Weights of a small GPT-style language model, trained from scratch on English Wikipedia.
Architecture: RMSNorm before each block, no biases in attention or MLP.
Training: 147M tokens, 4496 steps.
Each number is 128 + 24 x the weight over its row's rms, rounded and kept within 0 to 255. Layers, rows and columns count from 0. Numbers have three digits each. The size before them is the row's rms in percent of the matrix's.

# layer 2 MLP up, 448x160, rms 0.0885, rows 84-141, columns 80-159
108:148127088088089151147112123181122128115147189117167136160070117105122129060120100100116118149113097146118150140120118173110130108162092126137175105077105170136135149096116121136151150116168097078100128114114139113192123173118120148146109124
094:122127114115103101119125157120165154113144146153101132134150120083116140141171153105171078112136127130117132146138124096146129136116153162137097165158170175135109129115109132130123129166121144110118114081110149114113123112153143140083122101
109:152086166163117135104121112104138147132154116140148167112189151137117121109131172139110117160112151123102140165122117153134122098109111131155145139133142107127107177137097154106104104079153150139108122129118162116124134141144144094080104119
095:147142117119102117130114097166140140143126130129125143099108132115132099092143096150136123118183154091164126102141076078105153179120124107138135072105118111090120083131139115126143160109140081126146118092096133121150116159137188159141087100
099:101149128133163135141134173127126094173115096116115176078147132139131171157128161151121125097125112157148104153121110127120151132119149123102121134135092154119112084161145089115092142168108153107138150137116141146090119119119155158129141166
110:123099140179143138103132149113104126134165094115145109137112097164084113101147129133119101125159085123136133119081098098118162135151142106138165143149101133120122091114119146115147120103152152115135100167131095122119100154101138140149130161
090:149140150163146153119124122168132112096125125120139127113114120144112167128138089089154178141151152096146118140128126125128188128107158174109147128104091142116108112130161168128094109144098121127105129086142131093118137091141076129086188142
108:120136155096099135146167145109128100169131165096090081129109120125065109136131121151114188124141128109137121132183163154123120115135124136112103134113093125132121124141137117135119113171137101146103084126123074128101115160128115184154155122
090:098138140131106143120143121140083141139158121129143125149160134155116157128143071113095151102095118132129121165123124095139145139123135089131160157098082178104148152122150172130097108098133128103110153135119163107112081113084094106167117155
097:130135105129152101119104141126169110156113103139141125109118098163100175118114105129123117165174136136121140140097123145150132119094162105121115149101121114115149088139150122102158153126166148136110147129140105126121141118126128118175110107
088:137113092091129104121105120078163138145152193118086103092195123136146095101119158129110118165109105077166094152105094124141124117154108154165148136116134128138107157115160121126127129177099173137125141090120148109173121102136132124130151103
087:158103140170114152119116109209090115158138118138114098099136120101108130120113116082123088101178109135117143091096163118165118150086110117132117066116097114082136131158141131156168118122105117107137143123156151118158133108103106123097116136
090:089095111137106131128102100170127100132094163112126085129102112125155129173156189103114132132098127119177119153140134119112173110144141107118142130128154141113159146074159169132163120171152107111146107106155101148167132113129132089105129161
095:146098137081114163129132151107150124154138109082138128101122092139124091157135103136133099133169137135072114120139111105119127117107097089145110109137113104141155131155107095177119136127127150129095151113118120133159145105080151153150096105
095:158142150089129094108122120118113125123100094122154148142150144207057136132102109101143166095134144130147116129070101131152129102140166107133144118105117116075115168151147136120112124138111151160124157152169082140113136132116145149151163134
098:133123107137134109172158118136056131104143146126126124138130120166093117151103149088139205151118139156169150109145104151114128099153103115176155154111141153166111119090121169134118107119134157137135156163125113123162163142125105134097149159
098:134137081134144098142144114096183135115136087093154142111123165139103116162159119086154138113091091083117126098123094133152152138138135097121116089107137079108105068120096137083127122131135108119123101098154142166115088110119105121136126120
096:142138115101142133162118166140143110187123137153103112149154117119120135106137137127133106163075144116166150118152143152109109152131136148107132165165169151144085104146112181132146142111148159100178166103112100153149127078104135137130145075
111:128083110102122119126118135136105108101090103129145141140139106118100146134142094113147128143104060134131132122131093157178144138148074163147163109105110182162086167105106128148153141140143135144134102107137116120093107148126119185120131122
094:150106146127143090123114154101080154141123126147119121209144082139113116131104087125093144134107105121136117139146109138093094128086145168163135162108103135149102156140124117128109144162140110206136079143146114160136137150097127105096112126
099:096072099092091136066073174131092081101151122141127158091103158125140086127110114146118140116125106124099109115115111127168126155121118106111105177150141092084174118105142121161152124124159134118157177140097100106142114102108111107142147114
106:137152171130098121123094138110137101147114096103126087137164105119114147130168100112105137083152118110152161090188176118132099143110164159124120121093117113072128134138130114121145118140128129153123124118177132117202117125129120101130134115
105:115116129081154123158142120101132135113142100106114104116131109131127135145163206127148112139156105173120107157152136142175115129122113115138125095115142126119117109134113118141106103172095124099152141156112058173117170117150120108132126100
095:136142101132143130136162101116101138131083133124123131141126113088105105128104164131094129110129155155129150209110141138050141136132144127164104069140109130095111143102124114116104149073110134140111149090119106160125153107113101136132129124
092:076123164116105124132134130163142119129109155135157126197152116107102148122104124136125149153124119132194137084148127173123125118152129117081146091144154160181167157138127116156139101154135154115163124103145114175099147114142072150156145093
124:122177118141082131120102177073095121126152100118130072097141140126110115183137143109112129129123144152113182116115103110123123085122159141135113145119107105105097138150149137073117161125149137167151132144093173114113100109099148082104114135
120:133089131156135146090189129118163122139141152090058153120102129107147106097163111146151114144145109125091146105135128125158150155103140119132117109135175161111135162140107157121142171106098087128101153104120145152117156149125115153109107164
095:110140105164144141147144115153135121152114125098131116113094156139088161157110160103154169075065132140139164130116085103118072123123112088122121130118093127125138119113136116160149096136091083096149136133116161132097166157106122112154157144
106:118095109111113085102175125110118125124116151139178181112108124147139114112166112145104143118148161129080154129132096105096164110128130146136143153151149139117134112111116165134126153117129144110121143150111140107149137122137180116120117143
113:152122113131116134114154104067145161108144159116106118100152110148158094127114106118130119118119071128133153122113105112108119124136078090107097138139117110149138092126176119160137090144152137072135105125153110128111095109127144182083152137
095:131096126163105093084153115195151127131131141141159135110107138130155113135165106075121140118104155090104125118128139095161127139102108130116178149113132128089104126111161150137157104167122168132139161153122146123129146123151130163138107111
099:115148134132118110096193151106141116122137117117122128111141123107164093185101097079136175130128141111141155136103145105132125140173113138114140155140114179150118111082135121084110153113092099136142106139141109150099099130169100163125078122
093:116123150139148150135161135102167144142122147104112129151134148125132154103140108090114145119133104154140072101137133124202122130109107116155089108128122107133110144083110142170112103169166130130100144104140115091170128116161133125185192136
126:110128121097105100118097089124129123146131144192156161095110118117129154128096139124160135149141123148102121115129082103131100116136072095124116145138155064152119111105105100141089116132113122112156135119112096156095108106146079129109141128
102:137102099115114148084131117088119109126114146137092131099119137156099107174156124120179140184095165113126110112131096159148116151130177109135110131145120133130176115135124152118146112163144139114094135159065138107102083139166122109129153124
100:125084142146170144139134165144162162130117123130128140113145119161144094105154156129136098140158166098094157152132124124174096147135093130110115107125164107142120127126116130159147144182133162109103126124143167131068164097137119170153135111
089:175108117086160152149112109141094136109096131141113108157124133137153109161151150138152160098117183128149159132166117072050106098127133168115164133131145153079097091108130145109115116129127081135135138134104148115102117110160109172150163127
096:109178172134192136151126134118132093137148069131150125151185138111130129129134126126125129116118119141158154116148063086119151186064141174117086092134122098150162151145083117126088146098119163149121110093125110093151084120135080115139128127
113:172129180162109170144155151156110149108158178137153118110156197165118090100140138132120141151096157141115134066151115138134116140072109125129125152097130170155115138149146118160125131136153161123097112161131136129145113137152121123118152165
111:130128074132124142159107116104106149146174172142128155138145141145112167149129151101101134104118139121146132149185116179164111124112136125158166123116129135161153146127111137085092119138153131132108121088117119166140133142145132160126132160
116:143131145128131129117116145170171128102150157136127177112175139100164155124103123120141103127090106108107134102091112122142108139148099129136077119158146117134087127110136093139137154115112138117151153160132095142127154118156106135156130085
090:166102107153175119130115144123112128129134134144141077086124119141089132123159141129132119137166096143083137142135117154126113156132117098137089123124071126115124134142122091077144129125174156130127121152113101159147187156112163120152112137
092:120131139103122141144129155127128120113124083130124143072121150130156155156171133161151106070146083117159117128141143136170132131151082106137117070137104145142088169156141146107143116129172107147131177144106164106143147134122139113128105142
102:103169148179162166135126111119135137111110121146158109136133134148136166154093096143127104100170149144086146131129122157144140113115165100095105107172139135123116130146140147133149149092107105123107119084160130173133140135147106109100102133
094:160145103124134147163093177083110087143114140144118132176153075152113100136173133153133125102145101145112113122098130106148101138128098170087105132132134160123111128142174103134129134128086111142102116133127141140145111100155119099146077075
096:156125087085127112154125091099119163086146110152148121134084117171160124121110157126094138104140145108146129115124158108134117124126084061145133100087146138126111111138155129159172115106119125129147114112136159134133152118103170122141121130
099:152123106147151143108103117140123146140131088141171135105095123147142131127093112163121114135106140110102124149129121154066115156174137122132138089154164106161111136093151163144140145094125121125136119106110124106136148088165108143118136140
102:107124132163119150105146100110190107157090150148159127145131118212102132166144146149146126128100176094101194161119156156135142150116129122134124098118134143105092137103123130135139141163131143121161149168115116150133157077128154097122146159
100:112145160157101122149146175193110128135139097126147145128137124096110142154129116105158122147135153155088160119113112145102075118143104161128146079093134154128125149097089094085107115175145127149099126103126133116124154127149142124130160091
101:139143102132115157146132104123092137125113126150161139087135165158103164120083124147127181089124147179117104136151119155160167139121129137123155147114117085090143094103139113138078109134109103145132115177109066115111136140145152113174135122
098:120132098097127121091101108093110128132118128129158146131117116109133099111084116088070119125174152129132132105130110127104119138126148142143112161104149103141167089098134116128110129134133087106121119050141111131144119127121140181143141124
111:131131171115138138099151134117150121098118105122132183139133140128146106138091135125125105176168142137109134168099144128148093130110139112125116146146151181143158088126140088131130112086142129158141153173143109172138171091135126087138155108
092:095158146140122159122091110129138121159143110110121111128080152109134120143154126086135136112127107143148101136128154102129111139147147113189144113143134120161094143158169168144137123082093140145151138142168139091131122152151151058147086140
096:135111103166132086064103094098147145083130128096138118116093105155129115167126115141137148121112095130097137132112138106145128139166118098088108161151175139121147132091133153171119131121110138081128117164138111136119125189139123089146166087
093:160176116167127104114124156187133125134132097119139103119136116123140067152129119099095090111173084141124172090092139096154111139151106176125139125077139128131138154094123107108161112087138148136087134066152141136142133138173118157113135104
089:112155094126118134148118124079133094129110132096169135130142109140120117070170147152129148098129131086166127075141105109136144128181146142100124131141145127153136068106123143126155118114120106084150112079135157135128159104147132160159131115
107:120134127159153125101147082144120147136152134125145171141141150157117136124143101159130122135176106108105114091127149108143173105152136180057116112139118128121134107122115133100125103112137099140124067167114098135086099162132153118120142144
099:132099098137101126104122124100164109154096149151149124135096142120130123126152149123140147110117113124140128132095143145117141155138160147133123150134133131187123103085123122116127125123131080115137129105105172140069126148122120096115147162
# layer 2 MLP down (transposed), 448x160, rms 0.0816, rows 84-141, columns 80-159
101:062088160124146150110098133106148126131143078124127107126151157141128167122117138177130146115133100103153146115107135086119113157108122135132127132138119107035091087143175136130149115129094123120126152145165105117103122127128099129083128171
099:137105133138090147179141130132121129106137128145106124105095147131090133111119172170129129151145152125132093104139096112105148165143129140104136136128123139141124123091158141130145113165116115141114100122074103148112164167133137118090153103
105:136079125125094102085131123090169125126160142113131105118161134118142132119130166142131131124131116076133169138089115115134150128121078157142142124141144109126084126148132147133109165124091148126150102154151118124128122163105132092115120162
086:085117170144149108116135167112103127088133130097130141150179156136113132128144156142124131122086170137135151160102114147113113103132154138082104149151179136147104108143121128128127139087128144153135158125125133106142158128162123143100120194
101:098128161090147110128077183124130131167159109082136158146167156184107140140134140133095121096150118158096090138102115101114087081146146121106115129158123127162094112115106154136103140158155127146139123099140121080155111134133145141124108141
106:123136114129137165126144127123109129138136120145187110112098103170109116131107112133120135098131096138137125128109120132123144153138123109136180164163128165102114102087128121114143122116143151134153151125103102122111090130121127160140091125
090:178119066135072168148122078128105138090146120127123122140102122104109147110149132137133119136092146096129071146102159119165127155120094110139145135133127132132129147135154115154165071139112121113167177115144125113121100156106133141129136132
109:157163134097129155115114097147102115142139177153114101112098138116124154134123143127125141086136131129111103101196117156142143157155124168081101127131119127158114152123115133106134160137152072170107136092086111122143131123132127123125157077
091:124113111091117113112131138099122156169116113120148143132130110140106140148129100149137116122122135120134132161060123127121128102138049106122127108114085112085107104139137139100136143118123136162157098125111081110139108146124072135134117160
099:140148118113131142133111097122165116105126123148149142166146001138129126107118111135153105144133172153146157155144134130138135164149132139114093144119125156154118132112126102101140112131173148139104149118105115121153126123158126118104127152
085:109141123080132104152125123126159109119097136098162137120059134083178141106118105103125100136089126156141108142112146118101133154124119190170097164165121171114141145154124134095147151121116089128121132125050122134109116132102137139111116106
097:158107131164139054192140110160113099165122107147113125083140124104119119142152142115140066112176106122129150092125153168139136107118136111129137103118144082094131118151126166109151125135072151100127121155123163106140169125131165097117136158
089:140115109140094159126140120123135113121107125123125115139086162102133130150131146143103163144145156139104112115134112116129095105149155138100141153101142115141120176108092151159131099110149092120132086079183112155107173098135142143114129098
098:112121101093115116161139119129091145119120117114105058101103074160123159089132118132123167147105138135082110180149166123173186143156141121120144143105107151133143099096094077101114143157138108162138113126123150107132134138130132119130133097
099:149150120122105112131092091116120149138107175189137116134150101169116114135152140103114155168115134138134140142107122141143091073138105124115153168128114138163151103123121138152126137158115144141138122127138189120110147117148142144146186147
097:136120136117101113146112116099090147145192124124120148112106141137139151111100132128137174118161138134160166145123178133188130111111137072139146132138145163148150102099116108130110096107143060115098130144101161112144148139135132137123165126
096:085143153123096114068149132124136118126137121120049113136106136118117101136131117160122107144109159145148122164145159123119069133138119127127143123129140117159131110131154146133138134120135115095119063156162098110151075097120105111162149152
097:116117153101155158158117112119160148148141080152146110132113076129133148133098118117136174124108113145152130129134157139130115137138143128102088130141135158120114130146094166145198145133143166133215142132145136117219127119118132119173139095
102:099127162097143106106120134092116158136112100109135151163140093103107135138132115128134145159153094059130139112146077177163121112117114139145148101161090158185118159127125098132135125074134146156108100076117105117134090138149146095129107141
097:119100174110106154132143129142138140131136108150139106082107134130123145154128136082139103099142132131126140107191134098192099115125132116157087090103094099127135180135125171132133103124111119146130153117074135101140160152106122060133098127
098:129095124158114094125131115093141085106123082133110126157101200122101134126124135145092146141113164150155095138099126131108151119112138149143082116141140119118098083085125107155142115142142154123153112166158089143187120143107162147131169086
109:126112138107129150147129142110122123103132114165042099141140125100114149123134127083119112146152119099131145160170176114138120131129111132108069115093113116102161109148125090128145127147129096118151125113125129106179158136139122126100146130
105:085055118122095090106093094099134165098130096138137144133105168116131150105152142123141123115150134136111153128111138106150131126167123094137171128117162122099110142121144152158128133155115103123144133132140114176172135137151126104158113098
095:106134180152148140127100098121104112102118143113116123160100130151114102126117138165144183128093128172139157167115104101156107146092124109130096102108156147097153127125133128133122120123164143139129116121125074153150141114131148116098112121
094:151115118118128164106116140085135121104156123110161144088120166103133179118106119124148095167179088143096110077106133126160087110172127142150078068134136142148162128136103137128121107120148082148125135115159102148150119134140119131100142089
118:107107146177097151126114140065102120099155115122127126120144120132101143096149124090141167118151133176120125135107110125146146107131159164158146128129129124094110117128135091105138126193135164134109105164123117113101136112131129094069129114
119:130130104130095146120178143164139130094102121100079137110131103091144151114135081115145112126092115106126165108136118119155113151094131087134106128153153144134082140154106111137114139132148103112120151110104157131118130127100092129078145148
093:126180124134090135148169110130120115121125120160149112125076145133102134126156124127139152160101116121104149174154132117101148151154099120068114156106085167124130108098131130170119135112148126145132135148065187149152165143119121118134134137
107:129134105106102138117127138102135133120147154105141109150089084128138120124134143134130103181067147165127123176130155120135117145154082128152081146117087157119115107110123136078085125096112150117121112138132131172116121174096084167120153118
106:202111138102119152131134130085145172078111163115088144105189132162148105129102137128145127120141124190080130128120109144099140120113118113089092124120117102142148130134167135141125108150130171114126127127131116104172116113136134144101137126
095:129113152164156155102091114122141110119111173079152156111129116113131122128154118097116130141078127134137129127172140136120148136146123099099119109092134152154138132083157118112140160130138142113116126132160151103088161128080126164127111121
102:113150132209134118088148116098148130118117122083112113139129140144148135154110097120094123125106119104139148116133138126103121086122166118080123152131090139143121129119123177127063118113104118131151076127140127153132121161103118181113146136
095:133149133147177135138140106152123124123142107165115145101130088107112157146137140118149132107135116137119122153147138125090118158102108154153134149121123113121147142155120158137130119098153141117166098087098136164106131160095148125092132156
119:120110143120097111126066098124140099142178164173144160131141090087115121137094110117137090141160128169098120107108108127149092101131046112124127138143164110119137141098097119122098134128126117141148128138134138144156134122118103093162159086
100:154115123125096127080072102097146130142103138106111139144153147172111084133117124128105132105090129151149136100062152131127111137123148111143107124117114086138168119121104121144147133172122106140144072136144133139152074143146147172121153127
105:122152106139121132130099184140158144141086095115115152146132152125154112164151128124096091119124121102104135128159140110161117107147114115112163131135120069117119151085134136161140116159110120106125092134144138108154155118078117182146139098
091:142112158120173113158135183113106137090146091124135095130130136095148154102149157142145103122128140096114108154139121131172164101141156121115137143099128143172124142132155164122122174100138130123118109103169110080149129147140144147157102149
095:157138155141144152108133168138103111086082153110110098122121111100099091139143147124162091165101148150101134124115087151138092161142125110154143136139101100136148130133145127107158107102121138128135129120125124119172167134140073126119112149
117:119124130143154153137104122128132118101120145170089095155097127150148123098139109158138157145082164133113127093116134147133110162129130122099129133139137146118116134125111123169122126122159164107080109132100149131164091142143139104111113082
101:119151136159102137102074112119141087134102108113105123145113142131131147089142113102107117112146115131127102097110143115137132127123080157159092126146090156122118117145126135118156089169108122139090117167112117104123103125109126111098148115
110:150133139135141103133093127114154160122155144134161148115166141103149135118085154088161124108078124136150157116124140152082141162128094136151086142123127147124117130130134136127144136168104140117156142158129110148148104148113145156158147109
089:138113137123153092126149128124098137135165127171143121080152137115092118132125177115158128119137125146127117086167127119179134160095095145089099107133128119126141120148154138108120133120139169140146119129127104136175128077107160107137152134
088:128166154132113105121121104112109099131121188131146134144124098113071140138120154155133118121101149141108114106192129122125129142080107133129098126131156075134146129109125125123109154136086169104080128115097150150128113148118126102125129100
101:183132092126116108141122155094148136152113139111147169135122158105169153150116153154113103109132153122088137132106177159104158161109158118098152154128118126124154156118107144158118143097099074115120107099132134175160089161127127125110131123
100:158174091070186181151112171123160107136112120151106139196135095109103116153111101157138115132151131140113138129116108105148124162124127123133112139144138151124095120111103114108128134175140086127122121156141103098141141123090109101148120080
098:121142155112139118116103128105127111152108133144140127122096043141141138099142117176061113121132146157120115143149158125103114142091134145162119124132140142125139143187129142091130105134112130152166144112135119146083102146135099113131101137
085:117123091087164128168150120115108114140124141138121124145106145108120110143161171130117126135149150108103133126120110130155116116171149158109133137145091099136150164151119120114100116090143069127069081122144121097158143137132152131118158159
101:118121137122143135096171108100171104117156113131107137159095132168171127129148149142149104159133122097150099153092179139097128125069121114155147125096113137123119167117146173136154126121126137183144141135124111140155121171116126112103129121
095:149109113127117132084159122091099132152189126181141121124123112106141103093129136105113149115158111111139157083127136100169154092115098108107100107153129119167112151102150150125114140119139101147148165103107132084152146139111130135118120139
100:139125084121114127143134115110115149130108163124147129127138162127121123098136116146112109162110126136137123148150184158149158168136111157126132172090055122148169105146119140158107092152126158111098096181156118148118126130106116151167134172
099:102157117150120107126128120095133121132117114112121149099113098139121115087107101118132118160151141144143081084117116141149100141153116094112124150143112166131132068132107122144108156117181141154138128127061108128145128126131156130114076123
097:143121102113110116140127150103114109157127153153115138132140094063115080109105128153180124083134150093138093123135102152148138157156134129108156128151140187152114129142154089153112123131110141096151118091146122099136105106124120173144116089
098:156123096133123138126086141109075134126121144128124137137126175179120118108177135092105141081150120097176133106117139115097109101133202148141115110158143121126078112130127104135132144130142114156104096108114158103153105134170162115128112144
095:108161160163090150131153106112186102148140105184086062101104125139158163100146095172096096109106069130144104143132131129163134106111134101166100120135109138152114151115143148154117123131135142128130158124154146153149123170094119149142109132
096:117060150123123146123144169097111146132114138140059141093129133099131125079137115168148132145148135098117124123112125135130153135130113108135064143146128125115130101158138093145096160105128140124168152129131125148170081129132124132128107105
089:102139155131129107145148111145156173145126141164141112151110159115150114170169101117134144127159141077125102137163125134141114102139157132131149146145124142130135103129149136127131050127129134153146104118167104123114163153153118143122133141
101:150132126113120140124128106140103129126148121115140176137139106154115157140143106128121115154155085177124099111126201119127119111135106108118124128174143169117111126158115125083123141138143157132126111145117087114105115111138155119119108117
100:102164127162167128098142160130110084162090137174088090170105114103096128118154116128146183131111129074163122139104185105141131150133165152166147159101138125132114145103103103111152100121161100118184131101123139128112108102127136099140083144
# layer 2 MLP gate, 448x160, rms 0.0934, rows 85-141, columns 80-159
094:162082148102114107079094116106146133174197118126106142155138126142153080106149113112130118130152116095139172163126151126146131091136152156138090149147159166115102146166117120140138157129100150153110113125155151113176122124131116105124115127
107:156151121131131154103097123165162129120142130119097132145123142118138097100130116094097093150128077122147117053102151116124117114164128148126116123154121150131109099166122084179149152146073122163121112159123138130129150142143143154153122115
095:117139125122131104160127164112073118109127164128131130157143133139102167158114151122132135136093114153121120175112185148143062083101106101139137197156146120171109124085171119122107109099119149122112123159151148139122122110131106098136144130
100:115105121130094119143114103130155147104140138107155091179129164139139116140120105173143111155092128118160163096132106110145098134164135128068122133117161115121136122131130110138111071138119127127108146111188099127167147166121170128121130176
112:127138131160150127172146130125084152143166120134130117112116095098124125096100131137131126140147096130060110152061121105137148121111121117082178164104128131142116088111113151122126130116188141101133124133152144158117115173114131144142081150
091:126141126158103144118123103079131072134114121129115132138125115114137133124119117117117161158104160093117102116078111117174092143133104109122135125155150149197147147165128134056130121130121122107107132124114184157064100150126133119109115134
105:112162118107150140091123146048181111143174151110101109131122142155092112099125153138112142096138111067157097118106165123144133144153122140131096188125108132178110158137107125141145133131102133162129132142118122159124103113145144133169097108
096:131100094115177115135121172081160144155129111125104169101083135152154140092151133129147142102137103078178131131080142155126161126156117144105147156141136093100139113111127112116126105150121116138118113072161108111126113155166130130135090140
096:154102141148125101098139161123121131152125109133123096136102097152104139127123124119113137152182121119112146125098104105141138091096167086091132130137088138123154104174180144133127125090092111138110118153161144122129145109152116132162121116
090:126130113077115124140137113090135143151166155089122118101141113158126112146123141088059150153090101109132137156117160115128130148179151110144105167111091121086115100091133114157096105115120096153129130116159138091177162134146162114166164136
090:148085140138113110147148114159145140144170128151117126169131121167103083145161123110125111104156090098091123136124142112130099145171118119110122155109126098103159120182148152154152146107110154102131122116099152130157124122102166101136136170
087:164154147101101131108115101133106155106112095176123176117159128094108161103167140105175091121159149129096134165093167119109129110122094126136079124155097116108124106161156113098122160076113135131119132127109139104110132162141155155143117088
094:167180158140116134110107156133155115162138116096111129118106109087146119117155120118139109086115107134132124141080147100107153120155157137157107154130127160151082125134148134129143151120083139101098097161157119146098092120109153091153069093
097:149129147131144162120120156132074163147137109139105130139169148118110122124093129084153122112156144148123130173125078117134132115096143172150071080132100104101104152175149148134065125114121140144134135119110093124121113114114151092138156132
099:120151199140088130099098079132152133140119150165147145161104140123149172111160134138146132136132135124147145130101171131105130126124154151083139143117143181157103055116149116149150115131136112121127123135115182177134133103141105115171151071
096:154141127096179138103141085112144129131177144095087134182081158154109074126128128164137139137146115115139155195130123120144114109152148154152134154149117150123146139140171151136115117143142155130107136116124130119143070122118143124121142139
102:156155113131129152135152118144105124171112131121082089143115116136117115122170164136157092138110149075115135109130107154078109135128130140067117110163154123150143112121121153111131117078097141095144145138111149147144098128132114079103123100
104:156148114131152136171134113131131101149164186148112140090094140120149119117116183142134131102132161164110094147116141112100084119129171097094107166147144095101136070123151141104136094147138122084141187164134135128147155119101098132176129098
093:118115097123152113100151121152111168146117102132111135184137106133134129133128118125122126125133135142162138168121125121096137109122121110124179180116147144140132107070146104115132134139139102141153113154125123147114140130178105149100164143
100:101140096102191081116173131099142116167161138126077179085134111133127067145162171151170126180130148102115159120120121140121111140102140133126147144150150115115165115115135122097125128123151088168090116135106167133045093084140124116146124109
107:094175142139100116093128146116129093141180154133130136119098145122129107139154124137130113136112100113157109098112116108135130099129134151113105160124147157180087119121156152111160137130128121136111107118151132128135125157119101076151124135
101:098079114165078124096090084138130139099103146102099123166128150126158130143152135099146112128091094105141172113123131176127119133153121122131124127124146127126152105124123134138130086137077128129114094122146121152116113113158162113161098116
095:115117075106139128129168084110100117125095159134098134162125116077076159091146162136124109134133147137153125165105109156124161100173143169136142105155120082110105121129096127103157109099103157148122117111112142115111154115130113093134102129
093:129174135127135096180100128085114118167150098119135132103110142140146120117138086102111118149126109155134127130118182103133122085157140124121141122107098099121137103108108106103078117097137136158132129092159039128160105160121102137139153114
123:096164130107115112111150132123144153133153129095117100113125151085140130149140110123124100122132095132151104109121131117097122123146149130118169148135108158164121144132170133084107151152105145129127175153157128126086107156097138110136112101
115:172149135171133124118166132116142135097168159114059117127123106130154155123137134139119143126133109112113169108100132118157091098120142105133120134150148164120152160136084101125117152098121096151094162146092140146146102125147119154097145173
091:149155104142124150143142130126118106113169134100118151154137118120154142112081149077151153108128084168124137157136134101122159105124129085123148103081131194129159128091126155175101094090150116111127130131111179100130172105180117141136127147
105:106122118102138128134107125089102140095106131147148113171145142164135122100139132155082139093129149079131152138109070130109154070136149098086161182144094091130148102126142133150146139178168133087152095115157131134105086120112116102140101129
118:129156135138126126116138100126137156096154142108082096132146132128158098119148074095146191131116135158122171120119153144103107106103120125115151081090166123118104133117135125105139150136148161082143114179172129141128127121163109127115154105
098:114139182114112124161124144109064145162097128115163105129158118102097146108096154106100138122136104164130128173125154138103102104143130081139116101098109164172123133097112123122134129107124099158150127090126155104166146152101100134090151118
106:178127147174118146130102114116096164136116140128128102178115166109101117117164189157084101129159132119113113121145119125116157079099121111110112087135124114111118157171142154164137113098138113106132125096122129124159155114119127118157175142
105:141152178143139142098173145098126149141146136085122105140134158166166125104170137093103172083152161118113109096124127111166128127131132109119115068133114126148135143093110148147122114135120117142119150108164134133148115112176110119143196158
115:143143127107083098121098091118079127099151140147176172136111112114127116152116154069116109154149131148140139125149096104123066097178137107096145138122167105157131120145139125110076121109108138117157124127154158122124094120144098116139112094
101:125139106098155158133118077134116088125126154134136130145121125129160140134094126102101159140171130156120119117114134167121133140141132072110148128138128104129145093122138155130102121155116126109114119134160098154131065109140114120166162168
100:126134138119090104079135083067105129088129122143134132123165116158089120124105177134125124102165127105113109150146137151119139080105137091159126129095085133116104110157123128100156136119103102107174128144111122140093138149118112130094109094
093:136142127180098149139163182097121127161136124106144125097107119130115124122124141140089080150107113142144100113120119165158136109168125117124135172121097119197130142151130129123135168103108171142144121129161110102125131156111140083111103120
097:146112092158116147126128108123134140142183152154117139107137093182144133141106171101121169100160139145164096133089128131112134107120110132145113069107108156184082129158092163092161185157122106148101149129151134177124153109127171172116124134
115:147108133147112144147101082114092150066145156162171096121131143145096148107144092156163141130134184118098112089122129103127099155083130089113140135127113147162097131096164135120154095084155106118115110140153110136136118089134146113114146109
120:159136097105155140157116102128142157092143163140153116138147100157107159117135117130102134141165119134116135141134106159160129114092149118109179139099117141186144125126169146136100122130149118108121117129156129130140163182159113159101138116
106:147099163158121111095178098139159130145145149141117147104153132112165116182110139116152101136088122078106154113081131132115149128146104123128108122163137097153083112107151118129123141080076123119159147177151115142100161110163091115148120107
092:124134177141128150159091171159108135128173166132124079112104138151139133132147157147130134127172107109150125149116119163142134122128150117160158127094100093107135118119108149098139119130119134144128096096113174148095143180125128112158146110
090:154124145090146111098143131127097154128128081127094160080132132139135166155164105122114130097140112118169175148101125133164125136161097108103139106106121123117111133115166150091126130117148127180174153148133104099125112135138103102130139169
100:103108122136076128123117114148091162144130171082141159166119117159082116116124114153122100123140140113116163145102112127144124102125183137152095137126125181164163096134120141129098141130091131140111095165137132120121129147111138147137145101
095:159111127119166162152088181087119108131128170153107151149122079123103096149138152132131105113153131103154112130134133098156129107167122160130134130120162150117091132174151111184110138102101117178129099147112159106133115125154143109148106065
103:116101127105128131111126080118116120090151164163144135144113091146124116107139104153124145081167155161183128148134161161127092137128126097168122071129132085157130137141156127146160137119071151107165129143141157102134133078111102130120126144
101:095094128149079118140131134141157129150134142150118119145144139115093145134150155097144136097165112164107116120135105134140125125112138101113162136072141119077125121130108107104079127140142117125100117143121151170101157185104152103095117098
097:134152100145117133127157119140126130132102105152123158111150123140058156123114122113126144131104129127104143114125122111103118114135158118132100186175140134134125154150103130121160095108074092120113114133115136119095124086114169141132116120
093:106090116134125098088129145109173178142161161145124130126130142146152092095129109140125099132122132115154143134124198093119165150158108166113125152146117108151102100118099133123165151126127145154176112117175149097135142146116128158135098126
101:138134164128125158121108116085054138165133140134109196129111111142102186119122101137151143112110144144095162134164115166169120133128119111125128131143125115138136154120150127121097164117113078140150157147121129094122121158127135135122121105
099:144150123151105137097135089089155125136130085052103131141133110151127152085097158114097107116161106133129101107131147136138128114127142135108146160153094122146156147189161106110159132110122126131161147134156122148166164145148116126134109130
101:136127146099126161128096160105106129125149125138151185106100115077132135117124110191129088137173144147141160149150113126148098145155115131116120128112169133156127118125163095155103136105125122159130153148151104151126117134105121137118150113
100:132124135119102112086141170117097149101132150148116128159118113131138111152134147131124141091121104103128165131125152114073186083152141113110150152092105128106111090092135099109092134124151139113113095107096152088116147120132160141101162135
092:090118164122153143120129089138174101142136143124107116122120162118104097134181185133141114127124177096081146099132092129167126156117136116134123114141170088151149129156132137123204107156096136119122134138135189115114083111146147103105105133
097:127144125146124124110125112147134181143127121106117155175134117141155132140130143158183078131129119083157132098136103090129103147168157139115138170141135159115116184143136144121145087102149170132107085151150098113115114159098157126123138104
097:165130137121090109112127110129102173108160162139122111159140135142160125154101127131113115143127148140130115151119128100128126107081151148123126130135108133156125171160135122118108101115111127154139107191123106164117096174114110075082122104
104:155170162121148124131131108131098143121127110107108181158172139154154152089126152138120113149156102159101142114136151161139177106164120135115140131147150162145123103138169126097135130121136152070102092167140139113112094095129092132136123165
096:115137131139105164105158129134106165116129133126133112125144145115098148118104169138109130167137175137071156111126138121094124110090110123115143112176096126123085132186189137124111125176144110114117133128151105101113180123128166178125131120